Weights of a small transformer language model: 1.53M parameters, ALiBi.
Each number is 500 + 40 x the weight over its row's rms, rounded and kept within 0 to 999. Layers, rows and columns count from 0. Numbers have three digits each. The size before them is the row's rms in percent of the matrix's.

# q: layer 6 attention query, 128x64, rms 0.132, rows 0-95, columns 0-31
# k: layer 6 attention key, 128x64, rms 0.147, rows 0-95, columns 0-31
# v: layer 6 attention value, 128x64, rms 0.112, rows 0-83, columns 0-31
# o: layer 6 attention output (transposed), 128x64, rms 0.593, rows 0-83, columns 0-31
q0 090:542472510469475573543504541463451513470505534479451506528519602457470544510433426485532456445485
k0 068:500536482494475451525535528513487457416584554446488500526451489512459500491443454446547469465496
q1 085:589474508531462593494545512486463442431582493457517480448440466526482539449464501487549515574457
k1 071:543506477513493527462540523465508479453599500419545537484450454488469447416505514440552547533429
q2 100:506449530519480427570447530539452473477507491478471476484487489507427531510463528527512552588520
k2 076:425499575459527512498489454553492477503484522476421533575547498470493536495535522457586470504445
q3 091:493472446501568518447581489522478467501506523449422489452478456515459553512522514560460456516480
k3 064:523507503532542426446531587456492482530418526503477481440499401533442572479479537522466538498458
q4 077:511561417462514485489532505480467445504492488492391523552453524485514537489476529523474458548495
k4 060:569484481481528431451527480590486463468470503512500494550470441500533512497487508544526568532511
q5 088:524481513476536464508552581535438542487552482480467486492417452525416478516421465503524477584467
k5 065:527490464523487479462633540561455547509507541478494581487547548500421473524488456450510525539504
q6 103:535541478507420499470540455488467520490512491505529467415527497503499505542530454500504546547447
k6 054:566549445443425541485513513529491478537500482432502476477555518526511513550494499484558523531386
q7 111:535491505489511487508452395444549562436449511481518516494535399465484527506570523494524508434470
k7 080:558554438500467451495468437398578537466441502471517496533546423480490493514493512500559485509510
q8 086:518461573432506558472554523567503581527517478519522444500499491466506479472458427465531458487484
k8 085:478543563444533519483489516550533581465572489454524487453542480529486483539453406488455448540498
q9 087:500532506550470425495489530538506529491491482494492539496503500473489424555486417491461483514464
k9 058:520442495496471480508483555490487612480465478459536467529446458511450467517478440483583548526524
q10 080:426550512531563445523518561435588517521531447535514480469522488460515498507559487416493531545507
k10 056:445483508501537576494469493505584574511496475527542504487543516485475512481568510500429560575459
q11 094:498434460559546499489560519490564553534550433516526503498511486518438527489510541484505535424483
k11 074:541411513462531483570503560500536500514554428519510476541477488507480448538491525543452516487532
q12 087:543547362587512412505542404479528432517499496489499465487530489510497535483517519514542489538550
k12 070:504498458506478516512553418499517439455427497483417474462516532492461533512575513483507477496471
q13 106:494482527548532499538468492561524465455493483487560574429519502574436460572530563408472581420477
k13 071:538561512460481568501440499480499534523507531479596565445450499532435498504447467444467445462569
q14 101:514523446535474477449514446493524511506499460483493488533509589514526497480443444498424437465495
k14 061:524490466569487485420559491590542484475484443502519491495474564457467551496483427517505471450536
q15 094:519476518492508525452481503550486449456534522489506432499570464529552450434480477484475500543513
k15 073:443453500581562527498475552551492512441552491428549483461479606506550479452535504426519495547461
q16 091:490478505478477494457478481505552523460482514580488517488531504490567526485592388494474444441509
k16 075:551502492467515470521555461475497572544477458499528424433487597477555527546504470498534433452499
q17 097:436483539464483513575469492495494450544510564542465530517528530553500513511493506536415464465463
k17 071:478486514500472484551539556525512440516483546546527453502531487544512507518442482501500472461548
q18 101:521448568525576482482515467499520504455513486548531494492513403476515485568498498501614537531475
k18 074:537463599470530524459469525492494428514500481438534500605514446483542505498490498506566505526445
q19 092:494496510587499425473505465517513441407521493512511592544517448534492485485489544434485526485468
k19 065:515447432538458461524484509469518465486451519499476530531548495524508484539464529386544552537522
q20 101:478496462543554530518545463536518478427594479515516556424558415504465487532512497405548423562433
k20 063:468502483476511533517462565500540493492499466544472527469559369476499509481519479458477472556425
q21 100:533449463573442526533570534534437446530548473421498461495382403446487460501494505533523536533512
k21 073:523442544520469475467502502455504469483532523431572476561494514441490487512482521451487469544453
q22 092:524550448469511513599560517518469501416481541476509528509543634514494483522542494466528532518463
k22 078:480522445524517484567516527467481488474479540475480464517556594600495505484524523462484441530467
q23 109:451512525500476521537390500463566506520436478466510507511587484520499506499524550473565542512472
k23 056:463527455485474429506431534527510483540430464519495500466594525506501483470468539551564515517493
q24 114:591494493478514518482483472513513618516527503564502517507536508453414462569500501495462530511488
k24 065:518525453513512506461471472441553631580476513582533518593493519448417525508506485517407462538481
q25 110:412527482527576497425533514492533552526521534565525452461512469460566541445465437438433508529498
k25 070:473507502510473553512557530461513505467492547575524444552521467487502535463496425397430548566524
q26 100:440424461493493530525458444562556488555474525501486448492509460532441506533502457439518504502535
k26 074:456516472544493471545446474572538430550483544489490428541503430535498482517436468547467462514428
q27 096:480464487551479489465572503555495523464507485544581485441529476506503524442525515467503453494571
k27 063:516453491531554535519467514489514457470463489530512509436514509516431519453477528532433537475522
q28 105:459474476517475503603454478500506462489449549521457515481483492475483598551488494496457554510439
k28 067:487515511533477537503480510456521525493431520532487510534493498515471575499523526536474538534438
q29 098:521472593549462472523513534456432554469491471484566540457499484452389536525497554470575519470459
k29 055:494467535574504457479505557456453483422471462517534536474492530531437545442511520503500544476542
q30 089:549576494490520576493617439507481491495564559506488502518499531486510541543555487499499566458492
k30 073:562543500458568584494538415474511515464514477523485472507463470496505477519538493501441520481476
q31 109:442472441518488519467508555443561494520504403466479546591500517504505451470483516554500493531523
k31 073:451548495553524503532508508498563530531535412462481485497487492519518517491452558507580504522476
v0 154:544451541500444468482485494437540507469517533439485540520486489476485574526535518564494557501540
o0 142:484457430527523482478512481495517522524577519535574458475502528599531451467439452455477483539505
v1 148:465548551467491500564476487549535562457486467486446457517495510474490466483546527518527566476475
o1 148:531469441528490483494531462478469490513545545517482540519437513550482482491441498539496455511500
v2 151:518522450447457444502506391502508487475516538531482497497560529492497553501625567481485537505516
o2 150:484473558519607477481445569515499518513556475511509523527454468488476448523422448511477445510494
v3 144:476546575494460454515501500457565475563515485482450437466567481511544486519515483536511583537455
o3 149:511551499516562553492550503502444511476497514491554521502413566541433465405414509520493410498515
v4 141:477489563462511493568557599517449539459488426496525528532533502519544479458455470486464448476460
o4 147:533514433577475546505517440486522454541397532495418502507477546478492531505537490507483536511508
v5 153:549522433477473521477518481576517453481394521498466496553464561491447447531538501459483476411489
o5 150:481521505476510539420470502499532497535519484498503521532513352489547504498467477559496475552515
v6 146:498489489519419442450494510492475412564520589498500489488460470472545436538514507486462551585517
o6 164:504505497481552585520503538463523566477510446510594521462549502520440471471509488468491437481502
v7 155:555489503492416452469505553537429559521483495465545453530483506482513428538494480522460485501487
o7 150:489429442548558529513452438474581437487559511504506555488549506577482482451502531450468488527448
v8 157:492530485436592450519515505505498491491486530508495393546510467455515478565528460545474512519468
o8 162:448507516562428501502477537479526440513496442489549614520413496553529460473490558428517494446520
v9 158:491489512542434433513520577502444529517491453462513483565495475464511413417454532443483525501529
o9 161:506491398464581549565468429505536459485513572520446518434532528526473515545538462509448537476455
v10 156:523403551519518464420443462509509418504434505434405520518469581477550479515502490487550475455516
o10 159:490500503467463565471532528491546509519573488528514563428520454551460481497498502520433588528508
v11 143:441458534537461469579529538494572459438522488468469463531474526471543526466460469478580515414505
o11 142:554564429514505511418531468523445508549545503528509500419496471540443497528533518566457533504480
v12 173:380494504523578554516488526490517530547493551546489455460486445456493572401535560468455521494540
o12 180:574530503435428461504541497539467488484535499416501504552504527568494443587425489465583448472446
v13 162:528447528490524511482446456523453479519457527491558545476426451503527472526487508494501463513558
o13 167:481542504524487476547524526481468514489513491493470471434562523523562545524541475537505505493489
v14 132:488537511463462550533522513552525528483509473548553454479425506525491526594503488522471514446476
o14 125:454502441548534485505482522445511472501464535488484493615457478460555449429506516438543455557467
v15 169:486544523485490503532460459537446435513495507515493505496522485530445463485453483509493453559471
o15 179:501454499470476496511477498447512600449529422513546491559526520439507472524591523505516497463543
v16 124:456517509443544496470467488472535536440468540500474443497479556473489547441539437495538513433484
o16 137:507456470480453541494512543528539465561540468533482556521421480566523409522477535528495572534468
v17 162:450527486460554488469482458476491520495483521445473536450592516508488531483502487511509555484496
o17 156:466421554517442504510553523534489458501539488533501483491421529491542494487510516511450495461500
v18 154:456511540542420537523526496548458466526532502489517583483542591495446492511516530513465522434493
o18 158:541442482512497511477488490483540540489530509470502447514526420421504509466477446491477465558530
v19 172:585484604403549503514530485489487513474492539524545500494453466548548479499505463552530458450473
o19 170:405508430588470428530484547459549482506458437466504483492492557539462523497508576485468487556495
v20 153:527483586474477490420446436503514525501476544485495553494544505517578533352494539434499476467528
o20 154:496456449468537491543533549557494530524532481511439485473531555533415481595482424537434466529507
v21 155:471497451462469457575501471495481528441434501504469545443484433512471486505504501476483525520555
o21 158:518506475486521564477495483460482529459577502491504458537526531490554443526565490470528530539455
v22 140:570465466428503445481579487502411506452491431510494540537501570510467454525586550485480520451458
o22 145:497483535536534563487435493461592473513486553514494505530453445457467557515376484469485485554492
v23 158:460502597413469467535565488540471522482532517568483516461544467527536466485505478514496502551409
o23 163:566469434624516514475511489464526528509485470506484506530439539483402479509467524517505472496528
v24 142:511496476510529570592532558515502476442591509532477484504484489479490595459449509560552441499435
o24 150:555531516525473399401499436490513510572495465481530496537499489505488509565515502535521567447509
v25 169:454559499492556561466471516477531558545493558477505513503530487431511495528486434566499563520479
o25 177:473405487523474468530550486577490463504508461505488482430482554554525476445520533516519429425535
v26 168:566495445518482495499488505467504508420532556465484583503505488469490523475566470459558426412484
o26 177:489428580532525516472417569532533474567517490498489442507523532494529497519476485542401550531525
v27 176:502478457508497526458456423514497551547495462556525441428522513593481519470444414507542424468505
o27 160:493486555485520465504479502506450453434572452473431514519492489523499474512572607566522585527431
v28 125:522530481530476496471502463474554572495492458515564553455405453549418489514528562512461516422501
o28 135:462450503525476475572473535530443474482529634509448432539491510462577561505463461446515467542505
v29 161:540499495499495425437475407457568454483512455510476435526539522478497508455484482486485504470539
o29 175:466476495455509574553458579518472538492558524511511598477458482538464445544465485450493534515500
v30 152:533521496487501483452506541540423542519492474532558455557474478435496497397500572499480488502495
o30 174:481443436483524452551482486513531462524504540520445543498490502539469532613485441510508494423489
v31 138:506502518520455443459481490467598564458430440476509472461446513539507464485480471489564507443559
o31 148:498540458462475535543534541524390478497538609544465487471489480504503544463498511493476537587451
q32 088:540445524520379522443532497471527619538524428454582496450509550482440487485449446529490495565487
k32 074:521410507527524539503434514520532483478547509451521554510464508449477467504452530460514548497453
q33 122:476577512479509522459563583568503446499464519486470477540479520495475468462491478427472555432490
k33 071:438479497555484477458494557500523478548471456438540507562513505544548567486500471538480462465547
q34 077:452465468446498476482519637468459531545494467547449538475498506511473496504538580554488473475504
k34 059:442536503498467472499508528496504466499481478444475578500549596579444488522487492466518463489434
q35 112:488467461482448479533499513484450552547543534427521476491445602464494500574480588462489483484496
k35 064:465560551460512599460513525501542481498450514457469494542547534449459438444469533473477473422479
q36 100:479500488535486433483611509539442547435454492524512478485535439442519517459524486420498517516464
k36 063:453474457531488452515498508516407489540547498461435480462521552507546511524532488514502450466465
q37 087:547549515493526508536508547450498477489473486514441546515440562489463519490527550462615505480498
k37 062:479523515525476492472498492439551490471461524431533526609557517557430448428435488397497466485509
q38 064:517616517458471546480553551501520429555442455469492504505476479468515476443512479534483507547502
k38 078:474480515472451517547564483534548449519484456492481600485503524484542527571566469459562536494441
q39 087:513476475527495478417521498433531532549529532606509529473503477555496550458529480522447478525529
k39 066:523549525579509476490501571526531497552504465513498481482512524468540570472462511498451515492533
q40 105:504585524537535539482495498512500480509473539430485464485477501445469460511494462477462531505477
k40 068:503524495481472541554463511460536506541487413437489523469531486439543536516598432476512520497561
q41 089:536554567471491518545491496498491515535529572515467566536478537497424500516483474502454561465575
k41 071:501499490462486494390483509446464516539523541552518478556503539566435484472485554541463525579486
q42 110:514478497498473487514470533417487551547586547520515535472522595480448562541483496494448477492485
k42 060:515520454458509486452499518479532563471523500573570526454540607474458489448448521485491511449441
q43 098:440416524468556455482435450521527542494504484555466542491548517512506464541575505497545461493505
k43 062:551470483536498369523488488517524530493465515426468441509544524537477505546570462495500439475534
q44 087:478534436546448517465429512437573467546525513504556488463535462518528520476532509486424439461550
k44 063:505494438421482498514486471494503574471479494622493443500496506524565444464516525597457438445527
q45 105:525484457547447457519449526451491453542562485457511501466513501467500563525487448505479469570521
k45 071:439495435491426495510539573421547516513520508504503510487537580515440534498477492477564433478501
q46 090:442511409458485460467518529477506510512515535530464508488526559421499510558456489488423479524535
k46 064:497486491474556538473475525520549526557493517449477490527539500520512412489506511428465428456429
q47 118:450470484474489504561452462446465453530506508438494501539520556569561486446547498574505429466543
k47 070:562518530455497505504535531456480527468498482516485472457475587448475487500550490520500490506480
q48 082:461502501514517435535485495487517476521496534531497480535485580399530487494526492500550413609484
k48 060:493520489451449524522448524482477523521531471445460529542536585463512472505517472503558470593418
q49 068:535501456522479503544591492484519565426526482492557508574414498539415546574464536485554424500494
k49 063:526503473486512462459493518450486472516523531521497510480503503467486515483468517541468472568476
q50 084:532418479566473481493501555447500490559498557567515485471471446481479518513551519475392494415579
k50 073:419471537500567497518383580500478498523492466508468455511504532499520518524533476541434474481495
q51 082:534550511470444478466444530487552562542528519437474506589535463447504569510503496491507490473501
k51 057:418492479512460466448475537448512516453466504480535541562501475515537501499527535553495586432514
q52 071:516524478514467425580447483478494504449484556455549441553547534494498506551492503518479419484478
k52 068:464509473498509502531476579399481531504417519494499465513533506490496575476493514513510523579521
q53 077:390510507524527452395492589465541510511542453465512515500507453507493438489507443467476510543479
k53 069:478433514514503546505480479494539616458521491490576515449445570506492478487436456494395511529520
q54 065:485516483558538456442546422504505503426457510528531489536499534502473545529532449495490486550412
k54 081:540529473564529428490511479522523534570449498467484484451568492524494600510508477573481508483557
q55 080:452455578452502466509500526504468552504517505568596517444558414519466500509417544522496553513469
k55 067:455453488449466499529469521538500467541561527510524584459466521551468490527464552484473520542390
q56 096:502461527450573585440537555505544460514514499547514533456545472479499445463572490417565579445495
k56 068:476465467578505423513541501422546448568491438557568523502444559527540540472548478475435449479488
q57 110:431517488492478443455514544512555408522437504533534481597542459494506486487518523468398512477514
k57 070:489502522485453543447473451553524526610429553516490551457473491567493492503492489588435535475499
q58 076:539531467474463489534542554526518471462475485442454497519493501489495427507513461508500505581434
k58 071:475535459405510433562516530485503548536574470541470541498490589584482464503519447469477490523539
q59 068:502490508539533503486510546505482370553517458441452474447537494463472507475474567540505610491492
k59 061:459573558487481539512489495542518460513488457472489538449503493572549504550435491504491520485519
q60 056:525529522517508551527566459494466565446561507474467473437494517498498462501452439498494490588518
k60 056:541488509459490507539503552547451490500500560487487452454481477559517489485419453445492458510568
q61 074:509539546519499522506510472517445528471510484429515502487441464533442482478475544503555559529449
k61 070:518529572453487498489405521535442458429575472471542485482504455445491467520475493561519494548508
q62 096:509463509407460517418525542430482510477540524454467542536457488528477510496534545506472477473505
k62 066:487511607482447501441557556503516546440513505522585568425477447470498444496455469531494549495488
q63 076:547550511524496568503566540514501511559452486477470486520483443491444528437454459433449521569527
k63 059:462513507507477560482516540465469461542530492562543557482379573550520490438503515523461509517520
v32 081:509499488496494569561508521511589502525472505506529556473481460530492465536476496435476462447449
o32 076:475524421436490527510471495419517475560546533501555475527516470537571479439527553509422462410558
v33 076:418506468526471537432497524501565523534549463445492511461518539502492561522439479520521513482448
o33 071:514475481496552530473515511502484578509525488544493445486586465475496487425549466431415515522553
v34 082:458518492568513484461430560462464500486506448504515433522443559512518501496492518516507490613598
o34 080:512463521549545415460528486516528537530438440459459503495543392460457486479443442495497515566449
v35 096:502535525519484443464459494458515509527438516469516444500420507445478456468462525490481456492479
o35 098:585554562450535528566492421502490493535487538464453498529501557492426497547447551536434500506488
v36 076:496476522590437504424413403480531452573591483473528529523474516482522578508506533461472498537527
o36 068:514543568501512567492567497568499486508516415508477498505523400496517464490469487493557580458481
v37 077:499503446504447572533533499531517518502538453584508476478491480554473465534388480467476475425477
o37 072:558462510503508517561497473426558431564489497486498461532543455520526461450453517541436566436498
v38 073:408538418545442490468531540537532551431539492457457547519485557444492480526564564533494490553494
o38 068:443533558516548474492483483504446483504519477435460514531540520512517496456482524548518491465545
v39 100:499537601520555528517490437435470481562543503533493464482527484444476536450457521572433513518567
o39 091:496490514581496494493517556482501455477595529460473478474527503460502557467477487399540590483455
v40 077:493508481456577544522533539504432466517449477542453527524522514561454447392495504481558519443485
o40 078:554400505530503501508539528460524539507509493569531479434436498441452511513506483529495498548545
v41 067:476478449415523527526484479542486537469507505526472503442527538533526499493456469484591462430407
o41 064:594494466500492477508505465432499535475515503565509499499472546547481496519536469561518507500533
v42 074:428537444453529526484491592562549468464488520394504506484473514508515435546529494529519485538517
o42 073:491416550456487483496462459539473457522531492532461549494525438554538483435496493572427484513483
v43 093:546540494494546557494474505513418494461503473457574498491454516559452520515423597480431441513477
o43 066:517437452482469493463478526421539490573490498542493480535469470485474491496387533524461503509498
v44 092:516538471492512527548489553460431456475541501596450427554545503492470501479529467550485526514490
o44 074:494446521564517538525470483535496487450552590419490547491476573404500490501481447469564506475452
v45 073:480541492492510434559520478494529485461488495534505490491593464511445475378520506486586567428545
o45 058:529411498528483516490506568456474498488538466449492532525421589515511544565477466536492465505484
v46 077:473496523524424413505487517471469457489589465469455497492484470548485514480517555495577494463482
o46 064:464496480469544477427520540506518531525528575507451557567436583501478485531457470508464508524515
v47 070:518511638499456497514527484478481537527561545451533474482531438506521530509473443475507527502546
o47 056:508409418494503574427500595550461462531556524521500516440495556482500476502483475502419512487485
v48 075:542463490482514521566542531454449493480542521505544539460515445508463501564420412517482456534541
o48 068:485457479531446561497450546510557487516475554461496550480504474442472476491507425462469464491536
v49 085:566515512495483531519472463499556546595524566489550519417424460484457539527541500530482592483501
o49 078:512596492491497522491470525517432471520490508474483470563520497475556489473522405489485500516579
v50 072:462526475534419520503577520469591538538457525509435464464531440518464475563470460484446478463485
o50 059:476552466413519472515470460467525504586468501504538515454568504492477516478543501516437527412530
v51 061:486474424524476496567559526446491549481522481575543454428488520473548558498533480515503439556519
o51 056:472518485567503481535463507427440496437493550496539513489512465581517474455485493488516535397479
v52 080:472533509517503388480492474517482570571508509544471480529507449479571418497515381466477551526481
o52 066:433537495593527517473460502501534452488469525479499498488567476474555451578508464527478533456466
v53 081:518468478570424459524417531551464544527472479466479468570487453532514488519484508500456511500530
o53 073:435504506466543461471448513502554413514475477463494509535472553564516443458546597565483523489431
v54 088:447548533450581519545512474494571519456428533499500564497565428468511509512488469557505505495448
o54 076:445512457456523476487452515486503487532557492463455494487534548533496489528553510480450446482504
v55 101:481500446515474470481513551471458504556508501565477438497610479485503531481537485537471512556545
o55 093:444486531597495561512448510527501516413479487478516549442469488470469513482566479500530569512459
v56 093:583503481552427509421471445497508482505557500541465474445531544457488526482510469500473518559498
o56 077:494508522478516543531492486517502570460515472469545520537535466480498478550421451431597568499462
v57 081:577460527473533565504457477490432523526518459561505490541569488567498514498566557560494533507523
o57 079:481504465534509521477533492484454495437507448543550490536460443523524527508484524470604560496422
v58 074:511533508528502544489444533508539501540574480535554533553519455488444538500533464474479564461521
o58 068:497498506466561576480544553539569466513508534428382488538517489446535440482539467524506450546522
v59 072:461571571504448438446522581490491477494555476541583483497510558495513479539472521556453519495552
o59 072:479453537527491517539505503562521565466465512456422477560562527440487556477478451428447499528475
v60 084:501575534512506459486476516512424531553509517478541469531505515558526451416543565594459513500440
o60 063:459455542508519472560444499513481516422446531504460479565488568513530487596482463490489604465478
v61 077:458478556477518545559521481440493416501585478551519463526506528563515585542482504509519441441449
o61 058:543460438460501505475597569528525567502519543544543508506485501489519499481434462416450482485502
v62 079:571470516489513573443478447504509531513445448590464591505505500483468488526421477506571582534486
o62 071:523475489590445499497585488529462513533531439481539413466497516448483521501532493502526574562539
v63 087:473469484476457470524479513559463587553505493543544453417436534483541512509484528459529500456479
o63 077:482529525534502454493474516442498507417473458545584506586536523500542507470431519473433493527492
q64 132:467517527558476423509489524482492473534518450485478497406499575513448523508514521531523514465558
k64 156:459509487507521444545474562501504546506512429522530524406499571536426506530514494566455454462582
q65 137:503492477405503484550557426508493505490514477473476445524540548470435461522522478473514497496468
k65 196:516478460429512530549553444469513543436530482453484497521540539455449473522556491458539488476479
q66 134:472558525529485513458575540476533469547451511523487580442541496581469499485468507513502478507506
k66 202:470594467564499504481546498444519484527446506521495580442535502577414530443502533516496484500504
q67 137:526493495502490474533604509464479528520393553483483469492512508521561501471473533477496540504510
k67 186:510503447588493491550563472479504499537437552488495443484521566531538528481484471444478491529524
q68 135:518491425637534472492491490488512491437511479509505479488505485499522519476515437513463523525472
k68 145:521459439603557500472489465517551446487501510536504465472476464469535516454557497501446565514516
q69 124:533525470525561520464550440452551453530476537466506511469535528500467521476481511495506502533495
k69 148:549539512519527536485528457482551512489484496477530501459503508496443498503448479474513495543482
q70 132:491532514543531518527432460490442518480481519547563541507557477499430477510478469467515429489481
k70 147:459484525547546480506413483465471467415471520500542507545546483480482513468482454470536446478500
q71 131:528512584531497607448434506532514483510474475472557476498549442413581512549556489538536556526512
k71 149:518529618522519570455460501487515490498475440459548471524521410417551514496528497542546528520526
q72 118:443471583478529471466475564467481505502553493485514504593446496515501504472435456513486523523523
k72 128:428456577516525477523472554464524515493541499471550505591471503523500490463405448445497488526513
q73 132:495581549484473448490576472509515539551469473469538525477488499455474512497487524482519443400496
k73 173:536548501487467462477550441493489527527467457482517550449468513483478480522520497501559459391521
q74 130:457483482544535486553520454492451496490497457521433458509518510455494460487548542580538531457450
k74 164:540466490549512486528517445488465470496453426488465464549505548468502466497574590563547512442481
q75 132:491576481483492495521480442449486539474549556446571458489457443559514509488493509421517485504492
k75 171:459576454462488494530492494435472553457559558477535493512502445567519480473467477405542470564451
q76 137:483560529454507501549478483453494586452532536486477486473489579557538425500484491462435501557512
k76 189:489560503471526525505490516488479577486540499544525488503480578552505406493461489478452474560487
q77 127:481492578498543423482465575514482474538473477428474408511533506549510547556488497489531436523506
k77 173:474518603492521430525472566549470514497457464407481466528561536505508521564474504502541458515513
q78 129:461434512491528531556465546469493469491460482469475470507505566431489451433525503497497525471562
k78 132:465430478514491526555472540450521472510477500522474518446467496451468524478497477512441510479556
q79 134:489451472545466495531517503474539530494458436444562537517526526515503459548535517401496478543479
k79 171:450475467556483509517516519433549544494492456479518505535547527484519503519550506430535516544476
q80 125:491585528530465569463485481548419454508471505529490542507504535536484441434481521417526568515398
k80 159:537539529479484594514518462550416404440499557512471545527461508522515468478461523458554549517441
q81 142:476437526535521455515491534466476470496533526485571528520507461536459409458530510452523470587499
k81 167:465419494522501466489503578461478491503567498471545558503497519546434435493494502469523442492496
q82 136:481505496412468529478536470558484458477501487502452492460540424458515526480503476508492493536512
k82 170:468504502382459507527525505505471528490510535520459464467533427437517565514522455544471507528539
q83 125:592427483533491503480483512500520540467529448498515429507537520495425473500488536518542520525454
k83 137:609498439494536501467480441478529553489538492497509479495513525495438462510510486550473488517479
q84 126:515480543508495494452558478492529496466518470556471557551504453519472463467492493471528462569442
k84 161:545486495556479478474508495447575504484516419484503560539481484499473459528486516468525512560436
q85 131:507486433537430492553480451484479484554430530514437445528519532598541539509556517536534449491441
k85 168:493484407543465445517516439470492432522455545506426464551525507578534520484537559527542498520460
q86 128:485431531498519504513466526582555436540531595483514530478474522513438500496469518502434502423449
k86 167:486437510506536499526449517579543440518520583508470525480473464541464488501424476501426476498460
q87 122:503469536462496494421487506504462515449502544581563482497486498551496470500546516538514528488486
k87 142:486448533470505476465469544534480499488550512572515465536564469526535468509568520542466552516497
q88 131:460488592519463554499455511438509498439468497533489532476464542483484453493504522517468507528470
k88 179:460508577537475571475461546459478503463483490523518553505434518477483460482509573510465552529492
q89 121:474476500462485523562541508510479451497522539454503532471514560486513500551478425468576485457522
k89 153:546482514451393528508534490516482503456502480453519498485534517457533493584467423473571476477485
q90 127:494510451486453472513469524500540469523524500475525498500504491556482409496480512588478589522456
k90 151:516474442523487515456481494476531524539570490546535567467485472550441439479483528567450537523486
q91 122:534538539527474509485460480542433552476518494520496503480544471485491543506506469523446405510533
k91 169:529502530521526527494494515517479542490517471486477462472535490454453511553519465584465462511512
q92 135:540534539531461542493488485463501490445504501505553459600532474426483522478478550533512465492551
k92 192:550545547521492491439472474449478577442468486490571418596511476407516507472487501509516468503559
q93 135:457529536521535498554432499569513444432480487443481486506520460526520503569527545417596546527480
k93 152:471567542513509521535466504528526457464496460420499516510522453535531493535526561425592540529455
q94 130:485536440510443465488594489520477449467518547468529438552420504501510478492474538517592549466502
k94 152:532529475508412506433552475484431458465542543468537518552455463525500497477470533486598515484434
q95 130:501451459502505565443529473476506498495579531475564442535423574536513494431461517475427471574460
k95 122:485437479567568566471480473464528502491557513486556474522442562514441479439486509439445447540499
v64 064:492543479524514504541494499488499447524455553538520463451476469486480565556439486559516495497436
o64 069:486481492516500515481534470489544539467550463465527580525477565531496466539534484500484544521495
v65 062:533474549538505607419451522495475479534480477482469476479559521533505518437496474596485465549499
o65 072:469481452524505437566496468432487532517535559470549512532487499510554471528465471405630456462504
v66 063:488475455474566503500549485492489516412649477519447496479568519520539491481536470529509507513541
o66 073:522516515497468476571452490478533499543379499490510510522553458460461543569466507475543521512510
v67 064:509525512467500446484484484523475532512542513501512470437566482566570573465520523553505449476515
o67 083:479452498506500549557492454464534525455419440486535517537487507451479442523511494480531532551539
v68 077:526522450464525459429515456502527493416563433525510518523499533483572532549526399478507438499514
o68 083:570430502543451483571511545498500455557405573430520483488528603536440499513448577510489484476501
v69 061:454459452477481453529555499474455429499476496473529503519560500522474458448475536471566511453571
o69 069:560521524500534553465447554500530503519579433509501492506461532508540504532467502558443449486517
v70 077:463444493461490507460542541471507514494508551490597490453501495517432467410444527499497553460464
o70 077:482484528542540479514500455494502518448481437544409503543493494490623489533600484522543449509455
v71 061:536568470470474511552497529495423507466453542486423446492537525527451476493522549519453574530456
o71 063:474492547569587463506519567495514501523545455538540499490465502454488562489488431460475457480599
v72 064:501529526487494528510491459458448530440546482479552502534550509480609440496482492556506443524496
o72 072:487489501470491475511433517507538449548495536507471529471476556554441528487522526547456558454474
v73 068:488464529523445522518533506473502523503476542467486496479454512476518489474414495496490603540576
o73 076:447560505528586490492387490509532463507559476512532553598430484499534477531477493570489462444456
v74 061:462464475535534470471541504515520474489510527577454533476487526438510484521498449506473592534550
o74 072:545591487513488397506483483444501523462537557448534501602482500540528549541472548475559466502454
v75 053:435515514518416553455457557479501472451464462473505518422524467542503592519526518500536574506499
o75 065:543479513503609443532499477529502507545531507446556482526513556451487455527448464490420423462516
v76 065:470477530446503542433540512507538498508527505488499514482512514499521504484505501523458532475563
o76 079:523500511525486457585452505489467569474426463550482461514521536472508491500547594487460527524421
v77 065:549476479526500387460534487480469515521487459522498502578538485475437549506553499460505453456513
o77 075:560530479459468558504563515501480526484471525510471454438463469498508455497415507502549500516571
v78 077:495502523465525512523459485546490559477504434554410477538515472483532537498551509447410447492527
o78 087:509515502485419500460536490475486522549484460469600457435507462518455499462491538519566498491540
v79 061:547584488488552435531554531505499437560444506504484539474498483500533515520503507556443471450502
o79 075:527473510451457522503516442531485520361564506559528401551503499500494474512482519478557532546512
v80 065:470527504442496453562556507490481591486518532475471482485588562542462528505511493457526438462527
o80 076:543487533491500532412472491570566467485489463491476495503522412434536514443529490539478532551472
v81 069:522506436530487455484455498532465544586552455485463498478467494520514521441521446540521500390568
o81 082:564535556473514558496502505446530474495436484504560467529524487529497476508487556449497510562477
v82 069:504585498464456452498544515534508490514445514464460543541497519445584570528505537513541465451475
o82 086:514412462517586507564462493509525526422539534521521472491534505523458439447493528473461491551476
v83 064:484477516562486438424433503507453460511556529445547519530506491503554550491436490422519476483554
o83 069:496484401532505509558480485418531547497454476524486530478496530488483445455574555548475519421543